config.toml
num_hidden_layers = 21
head_dim = 64
hidden_act = "tanh_gelu"
norm_eps = 1e-05
positions = "learned"
bias = "all"
parallel_block = false
learning_rate = 0.00879
lr_mult_o = 1.33
warmup_steps = 332
decay_fraction = 1.0
batch_tokens = [16384, 32768, 65536]
doc_mask = true
max_steps = 7381
Each number is 128 + 32 x the weight over its row's rms, rounded and kept within 0 to 255. Layers, rows and columns count from 0. The size above them is the row's rms in percent of the matrix's.

# layer 9 attention value, 128x160, rms 0.0374, rows 78-120, columns 80-159
size [ 77  79  73  93  83  73  90  92  83  92  92 104 113  83  69  76  92  92  86  99  81  63  69  88  92 107 117  96  98 102  90  75  78  85  88  97  84  98  89  79 106  93  63]
[[110 138 147 139 126 150 121  53 182 133 119 130 149  97 121 162 117  80 112 148 166 148 107 125 171 140 117 153 128 132  84 171 130  63 104 103 116  59 102  87 121 113  90 114 172  87 159 118  67 131 152 132 129 108 145 121  90 115 144 105 136 140 112 186 109 137 158 183  96  99 110 108 108 128  64 121 146 201 115 140]
 [122 103 127 158 125 146 113 110 145  85 170 128 124 128  92 152 165 101 196  99 147 108 120 118 104 140 110 157 132 135 124  80 139  99 134 152 126 137 179 132  77 141 109  89 146 120  93 163  88 114 145 124 161  87 206 117 113 154 140 137 167 151 147 125  68 145 175 157  86 143  73 173 140 136 123 176 178 130 222 150]
 [111  62 129 131 130 205 114 100 161 115 146 118  99 152 101 142 123  86 168 117 150 124 131 101 196  96 126 195 128 161  92 114 147  88 145 126 108 126 181 110 111 131 124 155 154  98 166 105 142 129 136 129 110 115 165 120   9 132  65 161  83 138 123 216 113  93 151 149 140 107  70 170 112 134 111 143 158 149 216 178]
 [109 120 137  64 116 215 112 156 125 114 133 126  97 167 154 121 147 113 101 119 122 137 151 138 154 105 100 118 136 152 122 138 144  96 150 143  94  96 138 120 102 130 139 145 132 149 185 172 113 132 132 132 128  70  73 122  40 152  94 140 145 120  96 232 164 119 113 139 161 131 129 127 105 134 165  86 122  83 142 173]
 [137  57 140 127 163 130 165 165 127  87 185 124 112 123  83 148 170 144 140 150  75 124 133 113  89 146 112 129 146 113 111 102 131 133 158 117 135 145 185  95 130  99 122 119  56 136 105 232 138 139 131 127 120  74 174 106 122 146 151 166 140 169 206 130  78 103 134 106 101 162  66 187 151 144 160 159 123 146  95 132]
 [147 109 128 115 103 160  95 155  94 123  78 115 121  92 171 194 148 121 123 110 134 110 143 112 179  96  83 151 134 113 104  99 140 104 119  81  52 114 144 118 104 140  99  92 147 124 181 100 174 160 122 117 131 133 134 107 111 101 113 119 125 165  97 181  77 137 146 102 153 128 138 148 151 126 133  90 119 168 186 114]
 [109  92 138 140 126 156 136 159 162  75 183 124 125 170 100 126 150 108 171 126  90 141 144 117  96 151 128 144 146 122 124  99 136 163 171 150 133 141 176 130 139 128  98  86 116 151 103 211 111 133 138 130 128  81 151 101 122 168 101 174 176 133 201 129  91  97 115 140 121 163  74 143 161 140 101 211 164 103 115 136]
 [167 146 114 143  66  81 123 101  73 151  83 134 154 108 147  98 124 145 124 101 152  62 115 134 112 108  74 112 112 158 189 126 123 157 120 145 140 199 145 143 107 152 159 150 103 111 123  93 135  88 112 124 157 155 108 161 203  82 138  46 113 120  69  63 160 205 136 130  80 132 180 144 108 116 162  95 121 108 219 145]
 [135 129 152 112 165  39 160 120  54 171 153 123 151 109 122  79 129 156  63 133 111  97 130 140  74 129 122  87 138 102 174 116 121 137 124  93 151 186 142  92 153 108 126 105  33 145 135 181 136 134 111 132 148 121 142 127 165 141 193 102 138 148 200  88 127 174  79 117 104 162 124 109 153 134 183 148  71 130  64 101]
 [169 147 115 169 102 169 128 203 164 126  88 124 121 113 141 209 144 148 171 132 133 142 102 179 161 133 146 151 117 123  83 141 118 114 103 113  71  83 105 161 166 141 152  61 219 149 159  62 158 148 134 122  85 157 114 150 118 133 104 124 148 124  14 164 124 103 181 120 129 104 144 108 134 118  95  71 129 162 152  81]
 [139 186 125 158 110 153 133 160 168  96 151 129 111 141 139 150  86 138 106 152 115 111 141 198 110 171 183 129 124 130 114 180 112 185  95 140 151  72  58 147 135 130 121  48 134 151 125  83 132 139 147 131 113 138  79 180 132 129  80 173 110  95 101  94 127 101 148 111 156  95 129  75 127 119 149 117 117 155  62  87]
 [107 120 114  71 143 168 131  85 148 114 139 149 150 125 137 110 115 134  79 137 101 168 128 166 130 155 146 121 124 109 147 137 127 120 121 162 139  97  93 162  90 130 136 173  99  81  59 127 119 109 146 132 148 128 110 135 151  97 132 175 108 110 102 113 171 132 161 147 114 114 173 136  65 123 141 114 110 111 127 180]
 [135  97 102 131 140  46 101  29 146 130 101 146 164  75 128 131 132 117 140 122 123 134 103 122 140 135 132 150 122 149 128 111 121 147 137 152 128  97 128 150 106 144 120 145 112  65  79  75 102  59 135 136 134 152 120 123 174  62 110 139 138 129 119  53 143 146 173 127 107 114 188 164 100 116 102 147 124 124 194 166]
 [103 161 119  93 166 165 118 142 128  72 160 121  85 135 110 146  91 120 132 141  99 124 154  75  73 146  72 110 138 138 147 150 138 121 119 133 119 102  84 135  90 121 131 168 132 121 117 178 142 179 135 122 143  91 156 147 116 131 125 117  96 163 171 144  71 108 160 112 143 155  73 154 144 134 111 162 166 151 170 174]
 [ 87  82 102 151 103 181 114 101 161  93 158 133 112 128 139 110  91  86 140 132 141 155 156 121 198 118 172 174 142 139 103  99 154 141 143 139 171 110 126 100  78 122  78 105 136  85 110  71 128 145 138 126 135 151 115 100  86  83  57 215  49 103 153 137 108 122 139 122 168  89 116 140 115 123 163 159 160 127 120 151]
 [109 107 109  89  94 157 111 126 168 109  99 138 135 104 174 186 121 102 109 150 124 190 157 109 201 140 139 137 143 114  79 128 147 142 149 106  93  60  89 123 113 128  67 115 147  96 112  82 133 155 138 126 114 151  78  74 135  66  94 189 103 133 140 134  98 110 130 100 188 115 157 134 134 120 115 132 128 135  61 141]
 [119  97 124  53 112 154 132 139 126 113 143 137 115 123 168 134 111 125  50 147 111 148 158 112 164 128 146 114 136 121 115 136 142 158 159 117 118 121 116 117  99 113 105 154  75 123 144 151 144 130 124 136 125 122  47 103 130  96  78 182  82 124 166 136 146 120  80  74 210 126 154 156 115 128 189 112  72  93  46 171]
 [108 173 109 175  57 198 132 174 183  50 157 137 105 168 134 174 130 117 181 130 138 149 133 150 117 172 126 125 131  99 116 142 130 130 113 161 134  88  94 176  97 132 104 104 220 124  74 106  96 155 147 122 135 102 138 144 180 143 127 143 147 117  93 122  78 137 170 149 139 122 129 126 133 125 107 144 185 114 104 127]
 [137 148 140  84  84 201  72 160 121 114  99 114 122 135 152 178 142  99 151 108 154  74 154  87 122 109  83 151 125 126 132  89 134 127 115 105  54 160 131 152  77 162 107 103 161 154 182 112 141 147 123 123 157 112 172 120  88 154  86 107 174 154 120 182  78 143 133 108 170 140  98 173 176 130  94 144 141 162 218 136]
 [134 173  92 148 125  59 113  98 109 125 112 147 157  71 174 140 137 138 105 109 121 138 134 154 115 134 138 107 136  94 115  76 133 159 118 137 150  93  94 154  82 133 111  98 112  79  81 124 109 107 123 127 155 150  89 119 247  87 148 143 134 140 101  64 127 155 143 107 142 121 211 153 126 121 163 107 115  91 108 137]
 [128  61 118 158 171 164 107 155 165  76 140 121  81 136 115 165 142 106 207 113  83 127 124 120 156 112 144 195 127 150 105  85 130 129 147 125  83  72 182 152 136 143 134  69 164 129 146 122 146 118 148 129  79 116 134 124  68 136  49 172 141 146 131 156  99  47 169 123 141 125 103 155 157 134  86 166 183 139 209 127]
 [114  98 131  94 173 182  90 149 133  91 120 117 121 137 150 103  96  94 120 141  88 121 155 121 162 117 184 176 124 168 144 111 119 160 147  99 102  82 125 130 124 133 113  44 117 158 150  73 162 119 136 132  97 167  75 117  73 118  26 186 149  97 174 125 125  89  86  96 175 113 115  90 158 123 118 190 144 168 110  98]
 [143 107 132 183 108 175 140 188  98 132 169 122 111 151  93 132 172 152 180  94 154 102 136 121  87 117 151 130 128 110 132  65 132 113 108 148 147 196 189 159  93 134 139 104 148 173 104 167 124 127 121 115 168 127 217 135 112 169 171 133 139 133 126 123 108 129 143 126  85 147  84 195 160 133 188 124 154 114 172 118]
 [109 180 136 185 172  94 101  76 152 137 111 135 150 120 154  99 113 100 109 114 126 130 118 205 143 133 201 177 123 122 137 120 119 128 114 127 152  39 110 136 133 138 119  35 149 110 132 111  70  91 145 137 116 148  74 147 128 158  89 141 160  88 120 124 164 102  99 172 128  98 178  54 130 129 102 146 153 117  94 103]
 [109  80 122 105 217 104 119  81 161 126 171 137 117  90 122 103 101 120  62 150 107 155 129 146 157 134 229 144 129 117  78 116 134 128 137 122 158  81 111 102 112  99 130 124  71  98 127 139 131 107 131 139 110 155  93 115  88 133  70 230  84 121 181 127 159  61 107  93 198  85 140 152 101 129 163 147  82 135  51 151]
 [116  78 125  75 150 147 150 147 103 131 166 137 115 125 137  88 117 142  49 130  98 141 154 139 137 120 162 117 132 109 126 107 136 133 143 131 145 168 145 117  95 109 137 158  44 122 124 170 159 128 122 131 131 129  94 124 120 106 118 188  56 118 166 124 167 131  93  78 178 127 146 153  97 131 232 114  88  89  71 154]
 [125 120 107  82 128 131 133  97 161  72 164 144 112 118 111 144  92 130 116 173  97 122 137 106  83 165 129 112 118 148 125 165 113 201 133 156 139 102  80 149 102 123 122 184  81 114  77 112 118  91 138 141 134 110 100 147 165  85  66 163  99 121 175  54 135 109 163  79 164 122 130 190 110 120 123 157 107 124 100 181]
 [113 142 160  80 206 133 133 134  75 158 145 117 135 114 110  92 110 150  40 140 141 100 152 115  83 122 144 111 129  89 150 114 130  78 104  88 155 175 119  91 108 109 123 160  49 139 145 205 160 163 121 126 164 133 176 118  94 165 197 133  98 137 209 142 115 142  50 105 150 156  93 119 141 139 173 140  96 147  73 121]
 [126 166 120 173  43 175 120 176 100 124 101 124 139 147 144 165 141 129 173  79 169 121 139 120 130 119  64 132 121 100 150 102 144 103 111 129 113 170 141 156  96 158 115 130 204 112 113 119 131 172 125 111 162 130 178 123 174 116 179  67 117 139  66 133  75 195 141 149 110 150 129 127 146 126 121 115 201 124 206 115]
 [ 82 137 110 120 154 129 124 111  98 139 138 131 132 124 115 116  83 123  72 128 149 145 171 106 113 123 106 127 138  89 116  93 157 114 127 137 196 145 101 109  60 122  95 203  61  63  94 181 157 177 122 116 182 151 145 110 128  88 158 173  18 127 177 118 109 154 104  94 178 135 125 167 125 130 177 152 141 102 114 166]
 [143 186 127 170 157  69  93  78 148 187  76 120 159  94 118 136  79 120 107 130 184 109 107 144 129 137 164 163 101 133  85 154 125 110  79 109 160 100  60 116 146 138 120 130 162 100 158  64 147 146 129 125 136 193 130 150 129 122 125 123  95 109  94 106 131 134 146 122 136  95 144  74 125 116  59 122 130 182 136 108]
 [139  85 143  88 121 158 163  88 120 163 110 133 138 121 154 115 160 126 110 167 121 159 111 135 195 100 137 109 139 165 133 171 115 105 135 103  62 122 136 138 164 110 162 151 142 138 166  71 114  82 122 140  83 114  92 121  85 108 131 103 181 111  83 184 189 134 125 157 107 112 158 112  93 121 142  57  85 137  99 145]
 [123 180 151 128 143  27 163 125  68 179 140 124 163 143 128  68 113 146  87 136 112 128 128 148  68 142 121  73 142 102 170 141 121 157 132 112 172 178 114  96 178 109 127 114  63 157 127 162 114 145 107 131 143 133 117 129 188 149 188  85 149 128 178  97 154 177  69 138 102 161 133  63 151 133 142 156  79  99  35  85]
 [129 151 121  69 125  72 123  72 105 201  52 137 170 108 158  91  99 139  61 136 141 140 122 122 146 112 111 116 112 135 162 160 119 142 127 117 129 141  97 135 153 141 132 211  96 100 141  87 136 104 113 133 131 165  75 129 167  77 145  89 105 118 103  96 198 151  93 129 124 126 198  94  88 118 100  91  79 110 113 156]
 [165 145 134  96  80 141 160 190  93 117 140 133 114 162 144 121 166 163 129 124 101  95 121 157  89 130  88  72 128 143 171 159 111 154 128 149  97 176 134 158 135 133 176 134 115 185 133 159 128  99 121 131 121  83  97 155 165 149 136  80 181 124  86 117 160 171 136 125  99 152 149 141 123 129 183  64  98  82 126 131]
 [ 91 134 149  83 165 232 136 165 148 103 164 127 115 169 141 116 114 129  80 142  91 168 151 176 133 136 177 124 144 103 132 132 130  99 116 118 119  83 107 134 126 112 127  85 112 150 130 167 130 166 144 128 120  97 105 124  63 177 132 189 133 107 157 209 134  66  86 155 161 132 103  77 120 137 152 127 124 125  51 120]
 [168 129 125 111 107  31 129 171  68 179  97 120 126 136 134 101 155 158 148  96 115 102 120 113  97 110  70  92 120 157 143 133 127 190 150 136 124 193 157 123 178 146 159 158 103 175 170 150 170 120  99 126 118 127  92 124 170 114 116  79 137 145  87  87 157 170 147  94 109 152 157 134 136 122 129  92 107  72 182 109]
 [135 144 106 129  57  79 112 111 131 143 134 130 125 146 133  96  87 115 124 141 165 115 145 134 119 139 137 114 116 161 120 153 133 225 155 178 192 198  99 115 113 131 139 165 100 136 122  77 124 127 105 132 135 176  58 143 157 105  36 132  74  69 121  72 158 170 101  84 181  96 153 132 121 115 141 150 133  94 102 122]
 [118  89 133 139 126  94 168 151 142  83 181 136 134 135 118 141 159 122 138 138  63 160 139 125 115 157 128 110 158  99 120 105 133 158 166 123 141 123 162 115 152 106  81  62  84 129  74 190 109 142 138 130 117  79 131  88 185 120 154 170 147 157 211  89  76 113 141 126 101 156 107 137 162 140 140 183 131 113  34 132]
 [132 102 162 148 192  61 162 173  76 145 119 117 142 147 112 108 134 147  80 120  90 141 132 175 118 134 109 118 143 100 140 119 138  96 169 109 159 133 175  85 173 110 115  95  40 132 113 241 158 161 127 125 119 122  95 102 133 140 194 139 108 139 175 138 134 132  77 129  74 162 127  60 147 139 165 131 113  79  73 101]
 [ 93 167 115  85 158  90 121  82  98 139 130 142 119 103 174  88  97 117  42 123 125 143 148  97 149 107 134 100 138 106 127 131 139 114 131 106 163  97  90  95  90 111 111 183  85  80 141 128 117 131 118 133 146 130  74 124 156  88 150 137  61 142 157 120 142 144  97 103 184 115 177 139  99 128 187 102  85  86  61 181]
 [113  41 128 102 166  80 147  54 122 172 124 134 157 103 101  80 114 117  82 158 120 172 136 111 151 125 157 149 131 153 135 131 137 145 158 140 168 157 147  91 136 116 109 177  43  94  99 138 144 113 124 133 125 154 113  97  87  77 122 187  58 102 202  78 167 138 108 113 129 121 128 138  89 126 150 157 120 124 102 159]
 [163 156 141 151 135  62 157 195  43 142 152 119 115 123 105 118 143 173 126 128 118  96 143 132  43 138  94  73 132 103 147 121 126 148 125 135 155 202 140 142 119 113 148 136  72 167 107 189 153 155 102 122 159 115 153 144 184 127 196  90 150 152 139  78 112 178 138  69  90 157 118 119 157 132 197 107 111 127 111  90]]
# layer 9 attention output (transposed), 128x160, rms 0.0465, rows 78-119, columns 80-159
size [ 83  83  79  92  89  81  91  94  87  94  99 105 111  90  75  87  95  99  87 104  87  77  74  91  96 104 118  98 102 102  90  86  83  86  93  95  88 104  93  80 105  95]
[[104 126 126 113 165 138 115 148 125 203 129  45 118 169 129 147 141 118 162  92 146 141 154 115 140  93 129 113 132 138  95 137 155 112 182  94  98 184 112 112 138 150 180 126  92 115  83 158 134 160 105 101 109 163 148  98 117 121 131 172 172 181 140  97 110 140 110 107 146 173 159 147 135 133 127 167 111 105 146 206]
 [147 173 152 151 150 158 100  97 129 151 131  91 130 121 126 118  96 156 193 127 154  61 101 138 192 147 123 108 151 174  77 128  91  97 126 139  96 134 130 162 160 139 116 123 128  97 134 160 128 159 142  77  88 132  96 154 153 148 140 121 145 140 126 150 144 196  80 143 136 138 184  90  80 118 129  92 101  89  82 159]
 [157 109 129 107 158 153 101  96 160 198 118 125 137 101 135 134 132 117 115 161 141 185 124 159 112 120  67 116 100 148  89  87  96 127  59 144 134 181 172 148 157 183 193  81 131  94  75 111 151 137 105 124 176 158 105 102 109 118 151 101 133 121 126  48 164 169  68 113 142 124 185 173  62 119 148 101 137 167 127 155]
 [188 138 141  93 129 165 119  81 140 157  96 146  84  80 128 165 124 119 112 123  99 166 141 126  55 151 129 180 124 114  77  74 113 164  86 121 148 142 148 173 110 125 152 114  96  83  82  87 160 140 104 165 161 109  99 170 131 103 103 124 162  97 146  44 172 128 127 108  96  98 103 172  92 123 128 124 132 177 127 112]
 [127 206  54 143 122 150  93 126 179 124  93 140 123 115 133  83 106 160 183 100 176 123 111 166 135 110 192  85  99 173 116 176  76 117  85 158 129 157 128 134 107 130  87 110 146  96 119  92  85 123 129  84 120 108  76 153 115 147 151 129 159 112 120 142 148 182 131 135 114  94 231  99 126 105  99  68 121 110  96 142]
 [105 127 132 104 138 118 122 103 152 176 127 161 141 137 145 140 115 119  98 117 101 177  72 159  60 115 135  98 114 164 137 172  98 163  92 153 119 119 144 127 144 175 174 143  73 146  77 121 155 122 101 135 120 119 148 126 123 134 142  88 108 105 170  69 181  77 121 144 156 120 150 164  99 123 100 105 181 149 132 126]
 [166 178 100 124 131 199  80 134 150 138 108 127 150 104 139 110  84 142 142 138 190  88 113 146 137 122 142 108 129 154  66 130  95 117  56 159 137 145 132 161  90 126 136 106 135  67 131 117 100 130 131  84 137 131  60 155 141 146 180 126 159 138  93 127 171 181 123 126 110  87 212  84 141 110 125  60  91 129  84 153]
 [ 96 126 164 164 147  77 204 119  85  70 173 160 140 118  95 177 149 130 142 129  88  83 109 127 148 153 124 163 155 135 146 110 151 129 196 107 103  74 128 129 153 148  70 151 150 168 182 165 150 155 162 160  79 146 178 139 143 131  64 135  89 108 163 173  74  85 129 142 181 153  34 103 119 139 167 151 179  75  99  54]
 [ 85 187  63 168 104  95 135 133 160  68 114 139 153 158  99 147 126 186 187 102 168  80 112 150 158 103 161 108 113 139 152 199 119 131 165 154 138  99  82 101 131 126  33 136 150 137 140 134 105 123 129 106  68 124 138 164 140 127 115 132 112 141 119 144  84 102 211 150 148 109 154  69 182 131 112  95 136  86 106  97]
 [ 91  69 167  74 126 122  97  98 107 136 150 152 104 106 131  78 117  90  50 126  75 168 130 100  96 124 122 128 117 102 139 120 109 119 110  73 110 142 152 133  86 147 174 165  92 124 126 141 108 115 136 135 201 129 136  79 159 132 157 151 132 145 147 128 152 131 100  99 130 137  80 207  97 147  99 156 137 147 152 166]
 [136  76 154 107 109 126 117 167 100 109 127  96 114 111 142  67  81 119  89 134  86 153 144  68 126 126 119 115 115  82 168 131 130 138 156 114  95 125 119 171  77 100 156 156 121 111 180 161 127 132 125 134 207  97 146 104 145 118 151 139 149 151 100 153 125 120 112 110  81 151 134 154 153 136 109 158 102 123 158 125]
 [187 136 185 119 123 124 141 149 111 128 127  80  59 115 153 118 134  99 190 137  86 106 149  91 118 174 147 156 143  95 114  71 131 128 164 118 141 143 133 140 180  26 117 120 132 141 137 141 154 142 114 132 161  78 154 139 104 108 123 108 147  96 135 173  88 145 144 156 104 147  64 136 115 151 137 171 118 135 190  98]
 [110 100 210 131 133 119 177 201  80 155 179  83 122 136 136 169 110 114 169 135 119  66 147 110 149 169 127 124 166 135 135 127 149  88 155 161 116 124 111 105 220 100 129 120 129 186 144 148 158 139 122 101 103 134 191 100  82 133 133  78 127 115 151 188  56 101  97 163 150 189 108 101 133 148 146 161 149 127 161  98]
 [156 130  58 158 136 132 135 106 132 165  94 174 127 157 137  75 112 160 134  80 175 186 117 172 160 109 149  99 147 158 161 118 116 161 131 154 125  95 128 137  91 117 146 130 132 107 129 108 164 147 128 166 110 140 126 176 106 168 147 149 124 109 125 133 188 147  67 143  69 102 200  92 107  68 108  91 111 107  44  94]
 [190 123 181 103 133 152 105 198 151 173 124  65 161 102 159 112 114  89 136 218 142 143 132 131  91 115  61 114 103 163  94 120 102 164  66 175 107 169 153 154 175 138 225  96 148 134 108 130 154 123  81 103 174  90 103 112 117  97 141  71 125 109 105 107 152 116  78 127 133 154 173 168 115 139 178 128 138 175 155 139]
 [160 128 174  69 124 149 123 211 142 182 123  84 122 124 172 115 104  77 114 155 106 165 131 120  49 114 147  98 133 153 115 141 129 160  60 161 124 142 130 131 147 104 238 137  82 150  91 105 144 105  71 121 174  77 130 107 101 117 152  81 141 104 134 113 171  84 125 141 118 141 154 186 145 135 121 141 151 186 184 149]
 [185 165 145  98 122 146 132 187 165 136  93 136 115  94 165 126 120  96 143 132  86 176 138 123  40 129 150 123 109 127 112 114 133 176  78 160 145 127 121 141 138  87 176 123 122 123 100  89 148 110  80 135 174  70 114 159  87  94 116  77 148  74 132  97 153  86 173 149  95 112 143 168 134 138 122 130 155 172 170  84]
 [200 133 166 130 153 152 109 142 102 140 127 106 112 122 130  43 119  88 136 119 110 102 136  90 143 145 149 143 137 137  92  88 142 138 132  61  96 118 142 167  79  92 163 152 120 111 162 172 104 149 134 107 133  88  74 134 145 153 138 162 140 151 136 183 195 154  92 121  85 137 108 158 107 113 139 156  68 102 112 159]
 [143 135 138 122 162 139 106  65 148 161 116 167 135 146 160 137  87 146  82 111  91 188  37 142 107 133 115  86 135 139 128 140 120 159  97 165 114  76 147 156 120 187 167 153  58 109  95 158 171 132 126 151 135 133 144 149 145 155 165  90 127 122 155  69 203 115 119 166 140 103 165 123  85 115  96  94 145 115  96 112]
 [154 143 211 134 120 126 140 205 110 109 160 128 137 132 152 140 107 108 168 135 103  46 105 107 109 155 165 136 161 148 130 165 156 124 151 132 103  94 108 120 179  64 133 164 127 170 152 164 135 138 128  83  55  85 141 155 102 135  99  92 108 110 175 202 109  73 144 173 122 154  84 101 130 142 141 161 125 113 159  91]
 [114  91 143  99 136 187  90 123 134 201 124 150 148  99 149 116  64 127  81 158 151 156 121 148  98 135  83 116 116 146 103 121  84 105  37 147 138 170 177 135 125 166 173  91 115  96 106 106 134 118 106  93 171 156 109  94 116 127 195  89 124 127 118  84 161 151  58 108 119 118 186 135  99 110 105  83 120 181 118 153]
 [103  97 163  72 109 159 105 159 144 160 112 107 138 108 166 129  58 142  65 189 130 184 129 110  73 122  61 117 111 123 123 134 109 156  65 180 149 150 156 122 124 156 180 107 104 106 117 123 167 102  80 132 214 130 166 106 150  84 194  69 141 109  79  72 102  93 125 113 130 136 171 126 183 139 101 106 146 190 140 124]
 [152 189 131 152 128 131  77  63 162  63 122 146 122  87 131 101 133 134 163 156 107  95  76 128 179 142 121 125 124 149  96 123  70 115 135  91 107 123 157 167 120 134  80 140 145 126 141 165  91 130 175 111 134 100  44 138 194 122  90 144 122 140 118 174 155 213 116 132 156  99 110 107  59 141 136 102 111  83 117 161]
 [112  80 193  95 114 167 105 163 107 159 151  70 157 131 142 197  91 133 109 175 137  56 146  82 115 129  71 165 151  90  95 125 168  95 153 120 121 166 127 127 137 123 137 123 118 107 145 178 139 136 114  74 112 158 149 102 140  80 142 116 153 178 110 102  66 102 141 103 123 147 101  99 170 156 145 157  83 148 180 156]
 [151 117 162 101 108 147  90 197 167 162 107  93 128 113 186 120 102 118 148 162 118 154 157 118 100 127  97 113  97 110 126 132 126 121  95 172 142 177 122 114 176  84 171  98 157 113 108 112 142 100  86  81 169 102 125 128  76  83 156  63 157 112 102 109  84 134 139 136  97 144 183 140 131 163 115 135 113 175 199 128]
 [198 184 140 122 107 124 104 157 177  92  85 133 111  90 163 116 142 113 174 169  86 140 130 133  71 141 142 136  87 112 122 111 102 166 102 157 160 141 142 137 166  72 107 105 165 145 122  91 136 110 110 129 164  55  97 160 105  75 101  69 134  66 115 120 120 124 179 151 107 101 116 150 105 148 139 109 141 160 180  78]
 [168 119 145 144 135 141 160 216 105 135 113 113  95 124 155  63  96 126 158  93 103 163 152  96 159 166 168  97 143 116 171 108 155 131 141 158 117  96 117 149 133  63 144 115 147 131 162 123 155 135 121 141 170  95 159 137  70 141 140 107 164  95 124 201 117 134  83 160  67 152 160 105 145 122 116 150 120 100 132  57]
 [117 194  52 157 100  98  86  67 194 101  71 130 127 169 142 125 148 193 174 128 151 148  86 163 151  89 139 100 103 125 154 172 110 152 160 180 155 120 102 113 139 129  70 127 134 133 122 121 124 117 137 134  93 110 119 166 127 104 110 120 129 123 101 102 120 129 218 155 109  72 172  80 126 129 102  88 111 105 136 122]
 [148 146 129 144 151 109 126  66 122 121 144 158 151 147 112 127 164 101 129 142 124  92  75 154 133 118 134 140 143 161 106 120 115 157 139 104 105  84 159 141 116 159 127 161 111 163 149 165 118 146 170 146  68 125  96 134 174 156  91 160  81 134 162 144 196 115 129 136 147 108  69 141  68 102 158 115 136  94  95 137]
 [203 148 117 159 110 125  98 136 171 127 103 116 152 154 158 116 165 118 177 179 144 122  87 174 137 105 136 109 125 156 145 141 115 183 121 207 133 120 132 137 170 106 142 111 162 161 133 111 152 130 143 148  83  81 104 159  93 122  98  99 107  90 136 146 162 119 142 169  85  96 152 113  85 109 169  92 122 124 154  85]
 [ 67  47 152 122 117 101 123 125  91 139 159  89 155 187 138 141 143 123  84 138 127 155 129 127 188  90  76  91 139  87 202 164 159 114 201 162  97 127  86 113 134 164 174 158 113 158 152 171 148 128 149 139 116 167 196  82 128 127 131 140 116 180 111 124  82  91 115 124 141 165 126 129 126 144 134 160 113 116 161 143]
 [114 121 137  77 124 105 158 130 125 139 137 130  71  91  93 180 148 107 125 118  96 175 189  97  85 147 133 164 113 106 101  90 128 100 107  59 162 148 133 102 140 117 109 123 107 136  76 101 128 127 103 164 199 139 170  98 123 103 107 136 141 119 143  87  83 114 130 106 159 150  62 196 166 158 112 183 177 170 169 141]
 [ 96 151  70 160  99 105 143 149 130  58 130 128 160 160  84 144 143 177 148 103 180  61 135 136 169  99 155 128 130 121 153 180 154 136 176 138 132  95  72 103 103 118  45 143 156 129 148 141  90 126 139 127  65 137 137 159 157 138 120 165 112 161 113 146  85  99 205 132 142 114 128  70 214 128 134 107 120  87  99 106]
 [100  96 142 118 115  86 193 149 100 101 157 129 105 149 114 193 179 109 121 123  96 130 148 116 105 135 134 154 162  82 163 100 189 127 180 135 160 112 108  96 176 100 122 131 121 184 123 128 159 122 117 183 129 143 202 111  92 107  94 124 116 111 142 134  61  59 182 145 145 140  39 126 159 153 152 180 169 144 174  79]
 [140 162 125 148 130 109 168  92 101  52 125 194  84  85  84 124 130 139 132  72  84 119 138 101 119 172 187 180 134 109 131 101 125 139 154  61 135  80 128 153  75 100  45 152 131 109 158 110 111 152 146 156 139 102 124 165 146 147  86 161 132 108 153 160 136 138 147 124 114 106  48 131 131 123 108 152 140  98  94  79]
 [175 141 108  97 114 159  74  96 163 141  81 108  85 107 160 108 105 134 120 149 116 164 120 101  69 126 122 141 100  95  96  92 113 155  97 112 161 160 154 148 104  68 145 109 111  74 107 119 133 114  97 131 189  99  88 152 146  87 157 130 160 128  95  80 158 161 171 105  79  87 133 140 139 138  99 122  90 167 162 154]
 [ 95 108 112 148 101 107 197 108  91  61 146 209 150 126  79 172 135 142  83  88 138 124 141 176 137 147 141 140 148 120 191 168 113 142 131 164 131  66  91 136  98 174  72 153 133 152 140  72 129 132 154 169  86 138 158 151 130 167 104 131  93  98 148 128 132  74 117 129 150 119  95 114 122 102 130 105 175 127  74  59]
 [174  78 191 132 131 122 165 187  90  93 145 128 185 114 130 133 135  88  82 168 101 134 150  97 153 137  92 121 138 112 165 114 175 161 127 161  88  88 113 146 107 151 161 140 176 128 171 136 145 121 150 178 146 122 161 127 132 125 114 110 128 117 111 156 116 102  82 116 138 162 107 157 159 150 172 141 131 108 118  65]
 [141 199  86 137 115 162 115 200 151 126 111 107 141 120 121  97  90 138 190 110 186  73 138 143 122 119 195  96 122 172 101 180  95 119  83 142 126 141 112 125 101  91 109 120 138 109 129 104  76 124  96  56 100  90  76 156 120 148 156 129 143 130 113 168 151 140 148 135 127 117 213 101 179 105 113  82 119 125 104 150]
 [ 96 180  71 117  76 137 111  92 149 103 115 120 145 131  91 153 139 158 152 135 198  62 130 172 113  89 171 144 111 146 132 189  78 149 116 171 149 175  95 127 103 143  46 121 139 120 121  80  81 132 113 115  97 115 100 156 144  94 120 145 137 121  93  96 105 131 199 108 137  81 168  98 173 119 122  65 132 153 129 137]
 [173 151 137 153 118 115 158 194 148 141 100 128 130 145 135 157 159 131 170 113 125 130 156 146  83 129 135 146 126 135 140 131 174 164 161 156 144 121 108 109 185  75 145 122 144 157  96 121 164 128  86 115  63  91 130 176  67 109  77  91 101  95 160 117 120  54 175 164 100 131 128 123 133 109 156 154 138 144 153  80]
 [133 140 116 115  91 126 144 182 142 135 125  55 142 125 130 176 149 112 181 193 153 129 163 151 151 118  99  97 113 123 143 128 101 127 109 216 146 171 119 113 194 118 125  91 171 164 124  72 149 110 109 152 176 109 160  98  99  88 121  78 140 101  77 138  58 128 124 130 130 143 149 122 159 152 152 109 163 161 187 110]]